config.yaml
n_layer: 9
d_model: 64
n_head: 4
n_kv_head: 4
head_dim: 32
d_mlp: 64
vocab_size: 5603
activation: "swiglu"
norm: "rmsnorm"
norm_place: "pre"
norm_eps: 1e-05
positions: "rope"
rope_base: 100000.0
rope_fraction: 1.0
qk_norm: false
attn_scale: 0.177
bias: "none"
tie_embeddings: false
parallel_block: false
init: "normal"
init_std_qkv: 0.0434
init_std_o: 0.0
init_std_up: 0.0434
init_std_down: 0.0
optimizer: "muon_variant"
lr: 0.00572
lr_mult_o: 0.858
lr_mult_down: 2.0
lr_head: 0.00649
grad_clip: 2.0
warmup_steps: 200
schedule: "wsd"
decay_fraction: 0.922
decay_shape: "linear"
final_lr_fraction: 0.1
batch_tokens: 8192
seq_len: 128
doc_mask: false
train_tokens: 88870000
steps: 10849
dataset: "wikipedia_en"
Each number is 128 + 32 x the weight over its row's rms, rounded and kept within 0 to 255. Layers, rows and columns count from 0. Numbers have three digits each. The size before them is the row's rms in percent of the matrix's.

# layer 6 attention key, 128x64, rms 0.159, rows 100-127, columns 0-63
100:125114060059123185144116120117125093127099097109120132080178161137106097100150175047150116148114122133127116169108148107153173113137126101113161158172096091166112103180141200108154092071144144
131:123145120104133146128096094138191139097125068105162118144145108147112086124142148102156116183097120083151117142145120146151224109172154173113116158106123073128203123149172153144205144076113099
084:144161080161149087157091119124175099114150232144110135100123090155106146119185089127145146186087083123160085157081144149094125143108111128129071149096131123161101130159131128122151182084116074
101:126106118118152127116142170098162095112129117133104109112188132140136140191085131175127157229143107140073076127112098143147090130174144157119131129183061092077084078107112160153163129152155158
099:181118163127161148138112141156157176108079090131104149173135082145158066184146107111151148148081179155152077145143119063138090154095151119151119092134182115101128155127163130085120125183123201
096:046123132127131126116112136123173150094120171115130146083110120156136127162079083149174123127054153117103131097125059076101143200178128097105143120173155112122100104080155146177126139166072111
100:144129101082128125157163158099101093087124130103181136115125181154125128179117200172096076072134156142136114127160188152083172110126169078143139097143156090172138128135194135114093095140184124
085:115117144101122121134081137126147151147180149067175192105135127113109148167103087098115170171156120160183166133112161176078133125150144186130134093124150099174057102128099147055131111113073123
098:109156137125105113108140161102099156095117159062179139099123183094142157082117113229132130104136120131092172153068163097108128072080125113115164087145120151156115137125073116111148112138084190
101:066117109060113106062141097102146143146161125090111124134090173154140125181147155113076140153134215198087094148100121121149129135149129155122113187125157123145107146183099181181104133141137125
081:179195116106086112123120111102169128108118161153100115165123176142142150102130156161187159104111168081103050148146131136128124154128115114099140115094100141131093138169120166061131109212197157
098:136072093193123175109081120141113128109137143169157164140137159076144157130136135081123192119105124139117097181152178145089191118205093116112116189137096155100142128109180115177112141126172112
092:093128098128149170162134139109125087132125140176087075132109092110173110119063083189096159105157118132090148162135123103153099150110088100173091113118140216106134083163076077179101109135121148
088:110163084126146145162068128122199132095182127135073135132175085097186105139105159091151110117112135173118153132118099105117141119080148159124079074140123139180094120198162113170148148178110170
078:120142091133137134136056082174135163111129113103115084152156157160126137084149076124163118188104166130119117069124132138160141135135175174106117139181135109094171098110179128083193115157125045
078:133192127067112093124060157172088106146148091163164161115142142142159121149181113108172159106090170123142083139174156159109136146134205153133127138146105087178086130161127118082108143131086075
114:092158121107103104176122114153090092136132174161127120121133159078115079135136043130197136152115124173144152168094202145094164148130166146107133142115138122121112161192166134064155168152110083
067:069157102039133142147123142105129124145165103087115125088130124175115147127108149069153113150096090119072104114109142072112127075107122108179090147150105105176074107136115058178089096131095140
125:135146116070137162139095158160108144104143091115086147126166123178122184075146172125160103163088153092111162181122150134123183129171157113099073155154164121188129127162140177075182157094136094
097:170116149125126111103100105153181104088147084112117163135180120096125111073113157171147163163162150105120156116149104130095149038099092191155129128197150098089170090136128132181153125115152078
084:109204120176129161130112132145132101109057099085201116115172173098141126097068143112108171065139090199111092142165113102127148204116117171155152119127108121145133092143096150143122137123141129
099:170127213164086201073119160139100087151128099132175107145140137134162133130097160128147189182091097117149125147127167138144107134139165100191130106109137143151136091141089109184129057115160111
091:154096178205157114134159108166122157089133127117176168112134113136112060143186141149118125094159128156174100185087117129143147121119174122115143123114095112143030110177061164115142120138149114
091:140133142131126126128120129098065196141137168122075119046117118108153095075134167097140127102117199199170139178143174098147149120147122181105099107121108055136131121110164150145178146155135124
100:124131113166163094121167122143160108116142085129157131041102102153131116137095185117121121153107106148134112194168143070120170117178110166138127141230145086093153114148174112118178143085112142
097:147124044122158151162184097145089149128110139133172121113144195137201100144022089113149085145150141138085134180105086142130142151108160110129097118128152144143146103099119168120117083147100149
100:165179132119103143123123156152210111163108087148195127177136110128101142134191147129121175202080091130100139093149108155126159090166123132078080137160124106092155099070111152108145116177115132
092:159130087174133132157172143157177127117109105156095123079116127106108167100184104051138170174089158183112157195137098162129130079115074108121103140134150123102123159181129119168082178136157119